{"n_layer": 15, "d_model": 128, "n_head": 2, "n_kv_head": 1, "head_dim": 64, "d_mlp": 512, "vocab_size": 846, "activation": "squared_relu", "norm": "rmsnorm", "norm_place": "pre", "norm_eps": 1e-06, "positions": "rope", "rope_base": 10000.0, "rope_fraction": 0.25, "qk_norm": true, "attn_scale": 0.166, "bias": "none", "tie_embeddings": false, "parallel_block": false, "init": "normal", "init_std_qkv": 0.0442, "init_std_o": 0.0, "init_std_up": 0.0442, "init_std_down": 0.0, "optimizer": "soap_variant", "lr": 0.00373, "lr_mult_o": 0.861, "beta1": 0.95, "beta2": 0.95, "lr_head": 0.00319, "grad_clip": 0.5, "warmup_steps": 68, "schedule": "wsd", "decay_fraction": 0.877, "decay_shape": "exp", "final_lr_fraction": 0.0, "batch_tokens": [8192, 16384, 24576], "seq_len": 512, "doc_mask": true, "train_tokens": 114200000, "steps": 7364, "dataset": "wikipedia_en"}
Each number is 128 + 32 x the weight over its row's rms, rounded and kept within 0 to 255. Layers, rows and columns count from 0. The size above them is the row's rms in percent of the matrix's.

# layer 10 attention query, 128x128, rms 0.181, rows 0-8,64-71, columns 0-127
size [ 41  31  27  47  39  48  57  36  43 161 192 133 135 129 120 163  63]
[[ 67 163  57 130 128 131 142  88 107 128 106 130  86 163 110  99 118 143 168 150 114 154 139 161 155 177 133 136 105 132 128 132 153 130 116 111 122 135 191 110 109 164 177 110 146  71 131 107  61 105 146 102 115 133 118 160 117  87 157 130 136  67 138 168 114 139 142 110 116 155 124 142 130 108 188  61  83 105 162 111 135 128  73  83  86 100 131 176 122  82 121 116 153 172 115  93  88 138 127 172  82 113  80 105  89  77 167  77  82  98 147 144 126 107 115 236 162  95 114 181 122 138 135 109 104  81 150 190]
 [188 106 112  84 142 160 168 156 126 195 146 176 176 107 146 104 110  57  95 162 131 147  95 100 155 152 126 120  97 117 213  78 140 102 195  94 151 186  77 151 108 101 124 112 133 141  70 103 101 167  89  73 129 131 170 135 179 158  71 147 125 146  70 121 145 117 113  88 126  73 100 141 177 147 149  63 144 153 109  99  98 203 146 108 149 111 162 116 141  80 101 104 126  94 109 106 123 159 148 101 125 144 115 150 125 157 124 119 169 109  98 120 120 118 180 122 171 124 138 162  94 123 138 178 122 100 166 120]
 [192  99 160 198 110 153 136  85 114 124 114 155 112 141 106 143 108  85 110 121 191 139 108  86 148 119 151 106 179  79 134 147  84 108 157 148 146 171 103 157 127  84 178 120 127 119  99 156 184 145 111  90  98 163 143 143 127  62  62 126  72 165  66 149 134  77 119 128 155 123 117 141 205 170 101 126 158 202 105 144 132 223 124 128 128  95 171 144 109 149 133 114 108 110 180 139 127 106 136  87 169 167  80 139 143  88 119  96  99  87 136 142 159 134 122 114 152  86 151 113  97 120 140  82 135 134 184 134]
 [207 118 205 142 153 112 125 179 149 145 109 164 149  98 142 167  94 141  87 141 144 124 123  88 116 111 131 134 158 129 174 126  77 160 117 148 114 148  58 180 138  78 111 141 102 151 137 181 160 168 109 130 114 113 143 119 149 119  96 138 108 176 122 167 147 148  87 124 156  82 109 137 202 124  99 173 173 165 113 151 170 134 150 167 164 137 151 111 155 133 147 154 101  59 152 115 131  95  92  82 181 178 132 166 180 113  99 146 170 166  91  98 126 147  91  61  73 150 128 118 133 117 145 131 161 174 110  57]
 [100 185  93 106 118 143  87 120 106  98 109 102  93 192  94 106 112 138 185 144 150 132 148 168 163  75  99 205  79 128 124 131 121 115 118 138 150 135 132 100 115 138 142 106 122 152 191  81  85  83 134 121 126  87 150 145  68 181 161 140 119  78 120 126 121 134 154 146  73  81 129 107 120 115 117  83 104 125 166 123 109  89 150  93 104 168  90 216 147  88 105  89 128 141  85 120 116 134 170 153  78 141 122 119 133  96 127 100  58 146 132 170 111  76 114 155 103  97  72 148  63 137 155  77  92  89  98 168]
 [ 91 119  63  52 107 159 148 138  96 124 144  97 109 160 165 136 144 124 198 149 102 134 172 172 129 135 130 169 124 135 138 135 148 149  78 105 145  96 185  83  77 197 127 106 158 118 174 114 104 111 177  86 135  97 143 151 110 154 135 115 142 111 120 148 125 116 154 123 134 160 170 111  94 104 175  95  59  87 118  61 146  88 167 107 106 120 111 143 147  98 110 125 181 173 118 115 115 162 190 171  97  82 154 112  85  95 197 135 119  66 146 127 116 107 152 156 172  98 161 160  98  99 115  99  91  77 153 154]
 [103  81 126 204 172 115 163 131 115 169 109 154 200  39 172 113 122 118  63  86  87 116 131  71 109 103 129 115 165 124  69 106 126 124 173 139 118 168 109 122 148  91 104 135 115 177 102 174 163 156 118 141 131 142 140 120 194 122 125  78 107 140 142 149 121 131  72 159 142 112 130 172 156 140  81 127 189 181 126 127 132 112 116 124 133  94 158  85 124 210 106 119 101  70 168 109 138 120 115  90 173 103 102 140 146 107 144 122 162 144 127 112 114 161 133  82 110 167 189  90 146 110 107 161 136 165 139  63]
 [131  65 186 182 103 119  76 103 155 145 183 131 172  97 145 141 137 120  94 137 150 137 108 151 124 120 137 127 147 168 101 161 106 124 110 162 136 135 109 140 183 128 123 138  93 134 130 111 131 102  55 130  88 186  71 134 119  65 160 167 147  54  90 122 130 111 135 166  97  95 168 122 125 132  90  99 158 170 108 148 125  94  96 126 166 171  80 177 127 172  88 154  97  98 158 130 179 122 135  75 120 191 156 128 176 130  81 107 104 178  80 116 199 168 142 133 114 101 149 110 141 170 141  87 171 152  86 166]
 [196  83 123 123 126 119  65 106 175 146 181 113 144 171 107 144 105 111 166 219 152 119  83  91 167 134 180  93  86 131 135 150 126 123 157 144 112 142 129 140 141  87 156 148 153 113 150 109 130 128  56 115 117 124  72 124  79 108 134 130 137  73  58 102 104 131 150 189  99  73 121 137 121  88 161 154 130 175 143 123 150  70  90 112 124 152  83 176 158 142 102 169  96  88 165 160 119 107 101 162 129 181 106  86 159  96 109 108 118 138  92 127 141 149 109 125  92 124 123 149  91 184 161  55 144 148  78 129]
 [108 156 144 128  95 179  58 145  97 112 148 142  99 136  62 171 161 145 137 108 116 125 173 114 130 128 107 152  61 118 119  90 179  92  61 129 106 117 142 120 157 185 100 111 186 117 169  84  93  86 139 148 129 148  98 133  52 109 137 122 123  70 114 120 147 168 153 153 114 121 129  97 106 138 137 114  78 108 149 144 126 102 149 133  63 116 119 144 160 121  96 155 155 138  67 186 116 119 141 184 143 172 134 116 104 106 153 213  93 137  72 127 149  67 185 120 181 126 145 176  85 112 113 129 104 113 122 186]
 [157 123 113 117 159  78 181 130 115 132  90 131 118 132 178  98  85  66 147 143 104 148  87 139 127 115 136 133 200 150 136 122  95 125 149 153 161 167 113 147  85  87 147 105  82 157  81 136 174 137 138 111  90 130 132 137 171 152 123 102 119 185 157 133 121  70 111  88 131 150 104 152 162 150  71 147 191 144 107 116 126 142 134 106 226 123 116 102 111 133 169  70 135 101 188 135 208 115 107  57 128  76 150 170 133 153 120  75 159 156 165 124 106 178  99 129  89 120 117  83 171 128 151 153 141 129 133  60]
 [162  97 114 114 123  95 169 133  98 109  61 137  57 130 171  86  73  80 152  99 131 118 105  97 153 109 122 138 180 121 130 103  70 141 144 145 198 127 132 161  97 120 109 159 106 142  72 126 147 148 173 111 132 124 119 119 150 181 106 131 134 148 186 108 120  84 127 109  96 122  92 135 159 124 133 148 159 102  78 115 139 142 113 122 212 139  84 149  84  92 198  66 123 133 194 151 159 141 100  87 134  56 140 147 111 123 156  92 150 170 163 132  94 170  97 119  98 101 110  74 178 114  83 142 146  90 117  78]
 [162 103 115 114 144  65 171 151 115 113  73 133 139 110 199  60  96  85 147 130 133 133 100 117 140 109 160 111 192 103 113 107  91 141 192 118 166 144 123 142 123  77 129 152  98 147  62 165 182 139 126 102 115 126 147 126 188 181 123 124 124 175 149 113 123  95 112  96 139 110 117 147 167 138 106 158 165 132 125 106 137 143 126 127 199 132 120 116  63 112 196  80 125  89 167 121 156 134 104  99 106  81 145 143 136 150 131  88 158 157 139 144  77 182  69 113  92 118 130  48 201 120 113 134 162 145 147  67]
 [ 61 153 136 117 107 169  77 136 138 164 175 109 185 130  68 189 184 171 111 118 129 146 155 142  98 151 115 111  94 126 126 151 198 103  84 125  69 127 142  95 150 133 147 124 150 108 199 109  80 115 117 139 131 138 111 122  90  70 132 100 132  98  98 140 153 155 143 148 137 137 132 114  81 138 140 106  87 123 157 155  80 131 136 132  38 135 169 127 171 159  69 167 134 130  61 117  80 150 157 165 161 184 111 133 139 161 120 153 103 104  93 127 164  89 187 111 150 127 135 189  66 125 147 107  98 138 132 178]
 [108 137 138 138  94 165  78 127 133 137 189 119 149 136  78 177 173 188 114 125 131 130 149 135  92 140  94 125  72 148 132 137 180 107  72 101  84 120 131  95 172 165 139 101 158 123 163  97  85 116 101 135 134 134 114 135  89  72 135 137 128  91  93 130 137 154 136 137 149 133 164 110  89 115 138 114  67 125 140 152 118  90 148 146  54 120 156 130 180 127  73 183 146 161  65 133  78 113 153 183 114 184  98 121 139 117 128 181  88  98 108 119 170 102 181 138 173 167 162 195  55 144 147 120  94 137 121 194]
 [173  95 112 121 152  68 164 130 108 109  83 139  87 128 186  64  92  66 141 124 147 107 110 124 140 126 142 131 187 114 136 113  71 129 185 131 173 124 105 164 108 116 109 126 112 140  57 170 178 138 140 121 118 110 169 147 157 193 127 152 130 168 159 122 117 104 103 130 126 116 122 160 167 142 123 139 163 124  94 108 149 118 111 117 218 132  91 135  89 107 160  90 103 124 202 118 175 118 101  96 120  65 154 133 124 121 106  79 156 142 160 149  78 145  64 131  64 103 107  67 181 134 119 142 171 108 127  69]
 [103 161 109 163 181 133 108 125 118 149 155 151 172  77 100 149 160 163 144 130 116 123 156 124  78 185 165  94  83 192 130 145 180  92 148 131  97 155 121  93 152 111 140  81 130 118 101 165 111 144 117 142 101 149  70 137 163 148 142 110 112 154 118 110 121 137 183  87 206 131 187 135  51 128  86  57 191 121 154  97  82  52 136  98 111 136 155  42 173 140  55 117 169 142 101 100 141 132 137 113 135 154 125 121 156 150 124  98 136 119 139 181 112 140 136 145 124 148 146 137  99 119 177 155 119 173 102 100]]
# layer 10 attention key, 64x128, rms 0.178, rows 0-7, columns 0-127
size [161  62  66 120 114  82 112  85]
[[ 62 165 139  79  75 165  96 139 130 129 192 121 124 135  75 175 178 175 147 127 145 130 154 119 124 100  93 158  84 121 161 112 178 150  86  91 130 123 167 119 133 175 133 107 163 135 190 113  59 116 155 120 150 140 151 120  75  94 120 128 168  87  85 123 127 136 129 136  95 115  97 147  77 137 155 133 129  99 162 112  84 145 122 113  66 118 120 148 124 115 119 145 156 145  87 128  99 157 171 183 119 167 101 116  88 127 140 155  98 102 106 171 178  67 216 143 180 129 146 165  83 148 127  93  80 107 157 192]
 [149 142 124 137 122 168 125  81 115 101 190 146 158 108  56 136 141 186 156 140 139 103 139 161 156 137 139 176  93 108 178 131 170 106 156 118 151 165 127  99 181 164  63 120 165 172 143 109 100 104 138  89 165 147 148 107  90 102 115 134 133  37  77 119 162 141 131 190 103  91 109 123  99 160 139 121 150 115 181 164 142 145 100 127  90  51 114 134 148 153  56 151 131 172 122 134 145 171 151 120  99 214 134 132 125 107 139 156 102 158 117 171 171 110 155 158 138 160 147 171  93 142  77  70 134 103 151 146]
 [178 117  81 161 150  76 126  78 142 138  71 123  95  94 160  76  78 121 119 103 137 120 116 144 133 148 158  84 166 165 131 110 105 132 167 174 143 106 120 134 121 115 128 101 139 127  57 171 172 126 113 128  94 118 165 121 178 160 125 137 158 155 178 105 104 110 161 165 130 132 135 134 136 143  99 119 122 162  73 147 159  45 145 132 155 150 123  93 130 110 149  92 111 134 180 148 167  73 117 107 123  79 151 165 108 157 103  67 173 153 208 134  82 186  40 151  74 142 116 154 166 116 132 147 142 121  83  79]
 [158  78 145 176 178  89 133 114 131 121  36 144 121  99 164  70  74 100 116  94 138  88 135  98 115 136 144 102 163 137  86 111  78 109 177 156 123 116 123 146 126 101  93 149 111 144  22 155 177 149 105 156 107 128 120 138 180 174 117 134 110 156 140 130 128 128 132 126 137 116 136 119 144 125 123 140 140 147  67 141 135  99 136 155 185 142 123 115 106 113 142 104 118 116 181 157 145 122  87 122 155  88 128 124 170 134 114  85 151 173 159 136  51 172  42 122  71  96  99  77 174 104 131 148 192 101 106  76]
 [102 147 127  66  93 167 105 148 126 137 207 116 133 174  72 194 174 179 122 147 126 158 127 128 155  81 106 152  93 109 172 127 162 123  68  93 128 122 164 118 131 146 154 108 142 119 208 111  44 104 151 108 137 113 127 120  69  77 126 152 141  91  93 122 128 144 134 138  92 143  98 128  94  92 145 130 131 114 166 113 133 143 120 110  74 131 135 165 144 131 133 143 139 132  69  91 120 143 155 145 105 165 112 113  92 125 144 184  75  92 104 121 195  90 227 126 169 133 141 150  88 148 135 104  74 149 151 181]
 [ 80 137 128  60 132 124 105 128 119 142 150 127 178 152  91 182 181 153 148 113 135 127 162 164 144 133 103 156  88 102 116 148 162 156  73 115 134 134 133  83 140 119 131 134 147 118 253 115  90 108 149 107 152 149  73  97 142  44 142 107 108 101 125 143 102  99 109  87 125 138 105 124 157 117 109  89 143 118 160 108  91 186 131 109  68 112 127 130 138 199  94 175 143 112  73 130 115 157 158 172 116 141 100 123 132 124 159 172 114  74 133 102 163  93 218 105 154 131 166 120  91 151 104 161  70 158 149 154]
 [115  99 130 197 176  88 148 124 139 133  53 121 146 101 185  68  66  90 131 112 116  99 119 128 110 163 169 114 171 128  78 120  79 133 211 153 104 140 105 136 126 105 109 159 133 130  17 152 201 142 115 129 127 128 162 136 169 199 117 116 131 150 181 132 118 130 147 116 148 108 140 111 160 151 148 125 129 136  84 153 129 101 144 142 162 142 123 109 104 119 132  99 111 120 170 146 134 116 124 118 136  99 108 147 157 139 122  57 177 154 137 144  74 155  27 133  86 133  95 101 183 131 128 165 162 119 120  87]
 [ 87 125 143  90 111 149 100 117 131 132 195 111 101 171  96 157 157 155 141 127 135 144 119 165 169 146 119 140  55 110 162 132 160 122 109 102 132 119 147 126 102 156 143 115 168 129 204  90  83  89 141 117 166 161 162 146 102 116  99 145 151  82  95 162 171 140 124 127  66 102 142 114  98  96 177 145 112 160 129 129 111 163 102 130  72 118 139 162 129 124 142 121 123 180  77 107 132 154 134 181 124 102 117 124 151 118 147 148  11 109 118 128 202  94 193 147 213 149  90 151  90 153 128  95  87 120 150 197]]